config.yaml
num_hidden_layers: 8
num_attention_heads: 4
vocab_size: 2048
tie_word_embeddings: false
beta1: 0.95
max_grad_norm: 2.0
warmup_steps: 200
decay_shape: "cos"
doc_mask: true
dataset: "wikipedia_en"
Each number is 500 + 50 x the weight over the matrix's rms, rounded and kept within 0 to 999. Layers, rows and columns count from 0. Numbers have three digits each.

# layer 5 attention query, 128x96, rms 0.0502, rows 75-95, columns 0-95
486497484487471525473486491494521531515476466523486519494485523491513496524487497496482462496528503496487498515499524512484493490507499495509533480487533485481471512480503508509508517493505490510483478483496485474483514497521508484515503516491496493463517507513492478492484509495517528516
476518517507479506461560504505503524454469459519545550471463472534497469539453511524458466466534441487466531562537465499526574465531537516533499462476520497539472521478472541499433430529481522477409524534514555457494501497469548474444506495538516470479458535474517468490496545505573521495
497518541441470521551454518495548442536486525509501487575456537503489510451472481450505491541509509502466529515544542508452429501505490549455495480495490527527507500502527534490467497431484485510531539478490530504499465514546564486488528505519479470499551497523481471483460490539535479483
542502472442530518517416465480557453586495552489488399529509582342534633485542465454566559514434602586583493434452540477423408456494408559400489478543472464425554482555594470558549597462497468481627484474472479552479463496627476520496451499439444491582606468526548491521537419539450398482
455458437491459414474484423480470596505484450496434457493511504521455492554553504550537539535523490464533501534443579515471535483520499451509559442514527487431483513496440432517585495537612502529575404467517443489453513475511416464516452497467567523476435533580478569487493563464422523536
534493488536465440518498455521527554463483454500506473488516493541518507555505492503503532542508518481544548567463503519493539483499544469528502491520470505481492505538474451501504507518526466522517483531527496521490483486509466471473500490513507500512453547540496480504499531480476496476
424440518496477489489529505484485558465417429502504539454451491578463446543456515547457506499562439471515491524519502527487565498491509487530504438487549517475500554485435545506495475542537496489403529503499483484481530511478492454528487496501581506466475536494499463490511565503494565500
432546482564526475418487590503533602482466500456574528528364498458546519451588526508517540552444478574538435443501414417622540478511392549508511585535507554464478466512493591498457391503508368379343564492460449590581417449492482569500519535520581565459480432478605509533462473441539534424
452418613434458600384526455415459485654514493526464496490436540333573545519463436506524403378395513566505504371425492526478376451481305650421544470428618495519563554509642599587537517456422546477560446346452502434529535543644501512479517551410510406493641444466519607505545388551449510530
450500519543491592408460506431473523514571595501492507589509485531491611511542477553516452574404500449483442550479458455561453440506426552544491501556544501446496543514439513425456442533380496452437520493462468519503518462529451562481557530414562552460461485477500487482495413472491460494
484532468475569515427466456382509531605536545530462449512462530422553622547517423489525468464350492553489534472447426516568446469484384515467446491522539492477569515504536558488504462541410574534536510397461482458515528425560515579532582557407489414464550453476452541532513457520470447493
549483517533447513476531505552517470486556509491497491530503486536481457450481483504455510559517503486524536496503459502453477554509490505472503515507477524487501466485490502491487504476491473481462465524481514470555533517478498495399512489520537556527473543526529482482489506530491496523
532483463469504497539510485530481528474461485502479512519541492502462532516506514493508506503465498540497501501476491510472502515474492515501489529488481497486486475517517526499479479483504514498467454525505454515503496497481522471471489545512542518536509505470506459498479511503549474525
546452530524477514591534524516472445505529503466512526533540504534486484457449500503482521464477490481462544499531495463457442507513501500523484537509487513538492495500492525500427543461473463505516492506541481528493485521440531455458451507478490489504449496468480491485472482493505470490
527484539508487496531480470549529498453467446512530543518527490511464479485486576512479497510568502479500504536536504549478515476452542510532531484464493534532432495498513465503495497483541502507496460506557474495493479503492509477493466527545493532534503528523521473495469573487575520501
499534511477508486482506468472504503498499532494500456517547488455492545547472490511511510485469478462475482528479479521562525449505509511517457452530523505530527539498486474503492505523456561526481490473503510478479541494506527556503507499477518473476509506525494490486516513470492489510
524512516463436467507498439543551470463500547499510495518560504521450484556460493534513523499563512389467537564536468474507573498478606472525470396441499559571404457463513426466489487545515597559514459563518510478474527491424527488446525486481464472512460525524496434490510550476497514538
544485446467542503588545533550478481491485458475478500439505501525473501454509539454474530488522480592518504416524527527462503547483505461493464563512498483459534473547507547555489544466529472479492544512528461538492465523459489461511475526504515521590529486459482477509491504520550490518
466490518470484478422477367468561543490469488513513530497506496464509549646486496534610488537496523444496493561467489552505568452454493500545562413481536538541429549458511464464546429569419594533492453514516538413520575433563535514503508516527497457473459533555484467511529560483475502554
559483544511509523582511571515441481498534454453477461495543470564443490396447493478429535505506489553485489426501513484474444554524466494491445584542444491468588485530503544570484559439517387461461522510509470556533508523476478479474497452501552546559497506466546483522494500513529527481
471511496498512498412469441459535520528533529529509530525481500473531524571554468537532458517464526457482474563474457496530509465508487552512556451491554514531449518466494495468504443552446549500521482480495506480488503472544494534484518544464470440447474492498480516497514465481476459506
# layer 5 attention key, 128x96, rms 0.0536, rows 75-95, columns 0-95
521487486508495503512509506512497509517502520517484501504504495522495486493524487480485509517499502501474497498516497507517509505497521505500504501494488509489492497493482500498507489480496506489500513525517484507495505501517499506498496508507536485505494506497507529502499483495514502496
503477532481493505479557467525492516479461502543511481501457483514501517523481515455491482534508532494452516509548461495458466472505497484539485528500437482454475545496481489471551516485510505492445504519483544564505471419514513546484473579515536453487472452517492520466443470539482488479
519490510510496523478488480528490506505484499512498494483497503501501457498501496503489485521511509485529502490521494489477521497491523498516504494505514503507476513519498502496505518516501512514494496499513494487504509511495480499474512494504506489487517479501475507500508528495511476501
505539458542510441550442583429570496506516547438489527504537527489494475477521481525522526465497484492559430493362530545564525541517506516437518522503579463562564457453498554547403438483487457470600496469488460401451548586512538431564499408479489562523513584490548454574552568445478492539
524528507510495523521514480487516508513502520518511473521503528567505518510520505465512477545490476518505482540511517498539500511502521527468533507513486503486476472500477487486479517464474480477510487514532520507502496509496515450548508504503520496555523509494498502493464442476506518505
446506511458506525447510488518486520482489475484500488505498527495454511495495505497542507487524475544493481499526498490482507475494500516506489526487498472466485542508512496507538493489467501481452529501468507505512506473484501506495480553494493480496525474483478507497480454521482504510
510478530520501517501487452539472497493503487524496470493515491548508470508507518461467485532502497516498539517538505473499507469488535485491516470490457530515464475499495502443543537520502512526467499521541514536521464498475462514484512531539493475493491458517467518469493449508536493475
564505465523563482507525519509552483525477555498425509500470517509386529461498479404454524506461554468456473492404482447486444494509503516541543544520525376481556512450446516545535450421448466485493484501470510438477473470568548475541497493499556512442480518532597487548519542471474485541
582514410579484534582428464435521496547530528538476569579514600530605431502538469549534530562445469576565457535439495511571493587491592478398507398497577564562588265462477464551354491418427443484638521457548448427542537634498524434558538365480583569526476535548473429560446596341645514606
558495478460487506518530532462513480529490519523495513554496449463473496469490509540457512527488473478478500459497446494477458542547459480535487458451501513494516502511485522542523471481476494522527520508508545539483502488498485521594482498489499501500471506530524434485461579492471476520
542516389465493498372485469457474478419505509518450472573486626489579533496502472544569542537440442528473431524466483488452541612609430527462525488414528521476495324456561492518454472377423446483584498555497422462554630542576532599560451464495566530505517486520458428498403586428549484595
509498524511489515530495494542516512536512457446536525506538473502448471487471548502455481469557491461531478495501492513483479498476504501485482513499517502544506537512504509522529489566467468474483477469472518538520459495434488519509482561489466524509550505420478488510520493532463470474
509475545508487480480527509514477472532499490465512509461510485532509455505492549494491438477544476472522508516457511547503520493502534477459470502472503488517472523519478540506508491545472509469453479466483499506462468527454489486526512519504465499496478539433488514532557492545466516469
493513580476479502532508498508525501522516479467545481433514444450478450457521539550490474479583497473541482479490498537498520471458509509488475496516498536521477563557480531497486507556551526506520495488454510489464483530424481498458515495501485480518508536494476499543551513514523488480
518457545498507493526521521524500512543490489478532495473502447525492472525485501495478469509530489458492495511530486498502491471462516465513466464534492507510460564542459509488526529553544524509458506500502515516465443487485463472542515495498446460499461518507519541498526476544479518491
506478443508479501453505500493490493464487521530499458544512525461553541522451480499513534527474473513466512522521481487497532550561464506528511531435519519442476464477528498496474498465488507510524483548498479481492524478548515558494462505497532495487496487488467480455427520464520499515
487403528512486522407568451587520514484471491514492461524423505506509565509453546433496479501486496470468554466557475433451480476550436509600472544479447473479461543536480487463521496504484476516438502559515570571508437472541497603495444548514511444486488443516494534461460463534449475483
500515563507530420540486537505501490513500484435484510413555448496479456491544526482479441437548525463548492474427555554518512460445550519484558488540495447537487577499486549498521506560512533481489470442498470468468468536487489399476527486539443506475496570436510528552599452553473540410
485451443492490516441540488483434520469464516550488484575450587554539536538466506481528501610438472501424522549583443447499475549567438497512459482436435532440470411518515489475492526445480530514488523567538535589545530467542543596544487525510543463497469446537481500428416501484510501519
539548554529496402593473530501557487583553466434545536450618395477442445445517506542441462440579492478557450482453560523536520447427566514444524495501540523545470595516462555526509472611500518480519476390427496438433480541425471399436535502506403515508542579440508489581596519542472514450
491473421479504569437507484471494509438474528544494504549422561520521518495494489488524554562470492513463501506516448466458483569535470490511472486459489510458500393487497483485479494421476500508543518576546506549528559488548527581563458479482583515489477439561492466451409514449559483559
# layer 5 attention value, 128x96, rms 0.0504, rows 64-76, columns 0-95
516458468485535388494446539443454524449545490567424568490503481513543460432546451520539566473530569465548421402544516481544493517516579528484537459482564616551455439486455490507514467561542483486508491452591445538526504550495450432486472453596436538503527601539447500447554526481449555561
517548443516509459525489580452436543477466533478550482540528476509504482535565533468480495525516442471459512460432518485486578502478523531435500538508472453480429537541542532490474513449472435498541528566567520578465557543512493403524454420589552544453492547416519540576479479436508458477
479472584488436504504543485494454510461460491456543497495521510431513468563487494517556473460480507484548473511457493608472513542513520479519502521538475441488535548553484512481398528437483531507492514447484533550516532525498484509543481488472456491487518435486514426455508462543465508522
518453581477547531529506475515550537486501515457464452422427479486502505499489491473538555542494553503501433445476476503494516517521496422483496554526546519539549608640419461525532490535454451491448522514494499436500541492534522454542498510491551478541484497465491532485438546490476458507
431566489430499454476634496495494511540445526434475532535461514487543565498488514495538567467476490526535547510527480522466509476516457484556443544516455457530561536491463488544488538485546486478456483461415509614491491527445505582484525576436426484483485459488553532541573569588418495517
508550531479428411462524507525486488511507472546465512531511493530493465482507515470484458493577480526461486477548537489484525546576497565470489508571488452581523440460498559466477447463527485494479549497553494484521466452506441513491487498607529521466483559550487521449526448470538575491
530519463545562473537466553476554506486530551499483572495585560522492484522527459536449542521424484490519513453474437535525399514516496406449465401544529510507474495430555533477402511446429455501530443502476533560504467509514516458522487402481524548496487498548533486522477479548501529538
390510522516485476468503545508541470472484523416519484452602435500504473529500565444537507521528532447472488574485532591563534503463525593505544576415432491543462553407489475491542472514494535554529562482519496379536518568559520593490534537567527433490586486524550479499541497475527554465
445515526495495538499479520542530456524535491569596417490505549533451481431525458515506401526535462496489514487555496413461528494448495509508408519435544500444526459443461510572472514520535523502568589541397563501504442469448489528511419470500485478510426569540418466588516456492531504568
473502447514470428511527527483431502465502472425511427543505469514522499522482480466478558525513472488509510492497525535578447506479485421466500498574507491461554522482493484495506431498473396478460526439504478547562493459548557529467460517506562520490562515507528523453411498533495507473
458456483554451500531503492497501481556487479552474510501491526572479539468448498470509439523522462546472463538577577474483435501478522549429490431524465497447509364515515516505512507429555515536448525420485499499500515422423492537532486498464442555488443542485472566465464478460458594444
513514449457450448514458500500514481488500512516496499516516621467575460522473483550538458530442472524482487568546464541413449525412520376442451528570549451531547516519412615522421546480497475453477464478434554472469476503515553551524473551480419445412412475589468460446524563541542441573
497431497479549451496573523527462508524494496521425534523552380522504488517477542472521489480480552455525485518611460485498503518472503525592448545497555401457473434567490534467569471493549512538564488489469466575517471477571463519453497591512503501554435486425520526405465521453490522531
# layer 5 attention output (transposed), 128x96, rms 0.103, rows 64-76, columns 0-95
457465538414456514482464509529535446580427488535455407477520572487458597581504545549525509505445493544501490567510487377509522536472518492498518517474360381407496538557580441491401547541466534521505522501501448484421508537576527518530488500469423477524479466423481532460464490555484516473
476501544498526496506487579496580497511501469508478436536491543549511524547481498480439508498508576509550450459517486535497465490458466565444485477499533542433525493447461498561491471537413606475446446487445534441538432463479450443496507482415433547542534508571500424445538478501433542453
531618416533529530479548546544540477515525497570460527485505482565530509510459524487495516572509489475406515515463525485486540438526489481427410499502580556497527478522524461495533493469503506423511500549512529484420473522531513490456475492466539437465527592498469549560516476514533491459
517521534471493477507578568481444556526473504516515528595479463483510402490513465542473505523524550492506566528539496509414483451481495527502498483570549439494471418466581564473524575551511543488530519453510505452482518487454458507512520497500531572458488469569477490559493505524421563493
562525493500563521500516470430492514532510508457487582473519416471479453468482469499426481485483507521518506472453468579619501495436487571468485525456553504526543542497480516456544523448455446504491604582432551473478545498520509520497390545560572464559503466490576485466592448465555473468
514459480494519548476500486489490472481481467512452520525529536509490502480434492513541532552505527441586495504432549564469463501448503490491538488414486504419479477561484486540486512563475529517481537509470533529452470510509517483476493478509456469470550498467554459503550485493566448473
487528528420490495447492502573478458489467415485508415480414504524497551575462493455534444497550498494525440531466505508453629472489510478495450551500530532585521510487484413426429520434517586503406516475565382492474493501566509505472522453466506421509509615408495461499515423528509502424
592490507534420570521392456542511456453576478413526507517546492468532502542455529579470540480518521517472452518499515416530437423588499536462524509505516509430459495515511558646514542484553418451478471548489543569473503570547505463506446495519556487561449492424459465557479480463572472596
437459508474510475578547430478449489517502512558511485480488467472530554595522502468446533402537481423530460516461495495490476503500512496485473375511438498546493557528592474490567452397486494454494415512517533482482548457544562572462599426479492490532551500487486506351460448523451455536
552506525522498638467522484470562563498487544559561525510507525525509417442572513538489555481486506545560483511495452554422496492435536609469523521501562534469459423512473505470497512509449529459511554526549466509579517493454502467489475559480527531499486541440487578503555495451505522537
495511431539522534445487453478452452467484588551473486499405566464451567494618508525561499445519510519585495476439453526481490538498432427492520427476437511469479517500542482424450421515472530498469529571485495520524494498479511557390591547557515488459524504499503504462478496477560440541
501521551414525419523521465523482602558529423573505433498491459512467506512423544515540569566558474571579456469486562486487486479500469475597457404419497493621525524509494526398472542448408509528600501475564445442440412499623547520495492415548591514469539566460488519549499477530460526455
495519448486574481490496420443499543461438564594508451455490560499474473404492486455490573571462479505483519463486510518558435509444498580452560512494495516403514444469482449534430533482486477528484494421495525501498489517537518562526528526560521535482476404478454495584518455485498472491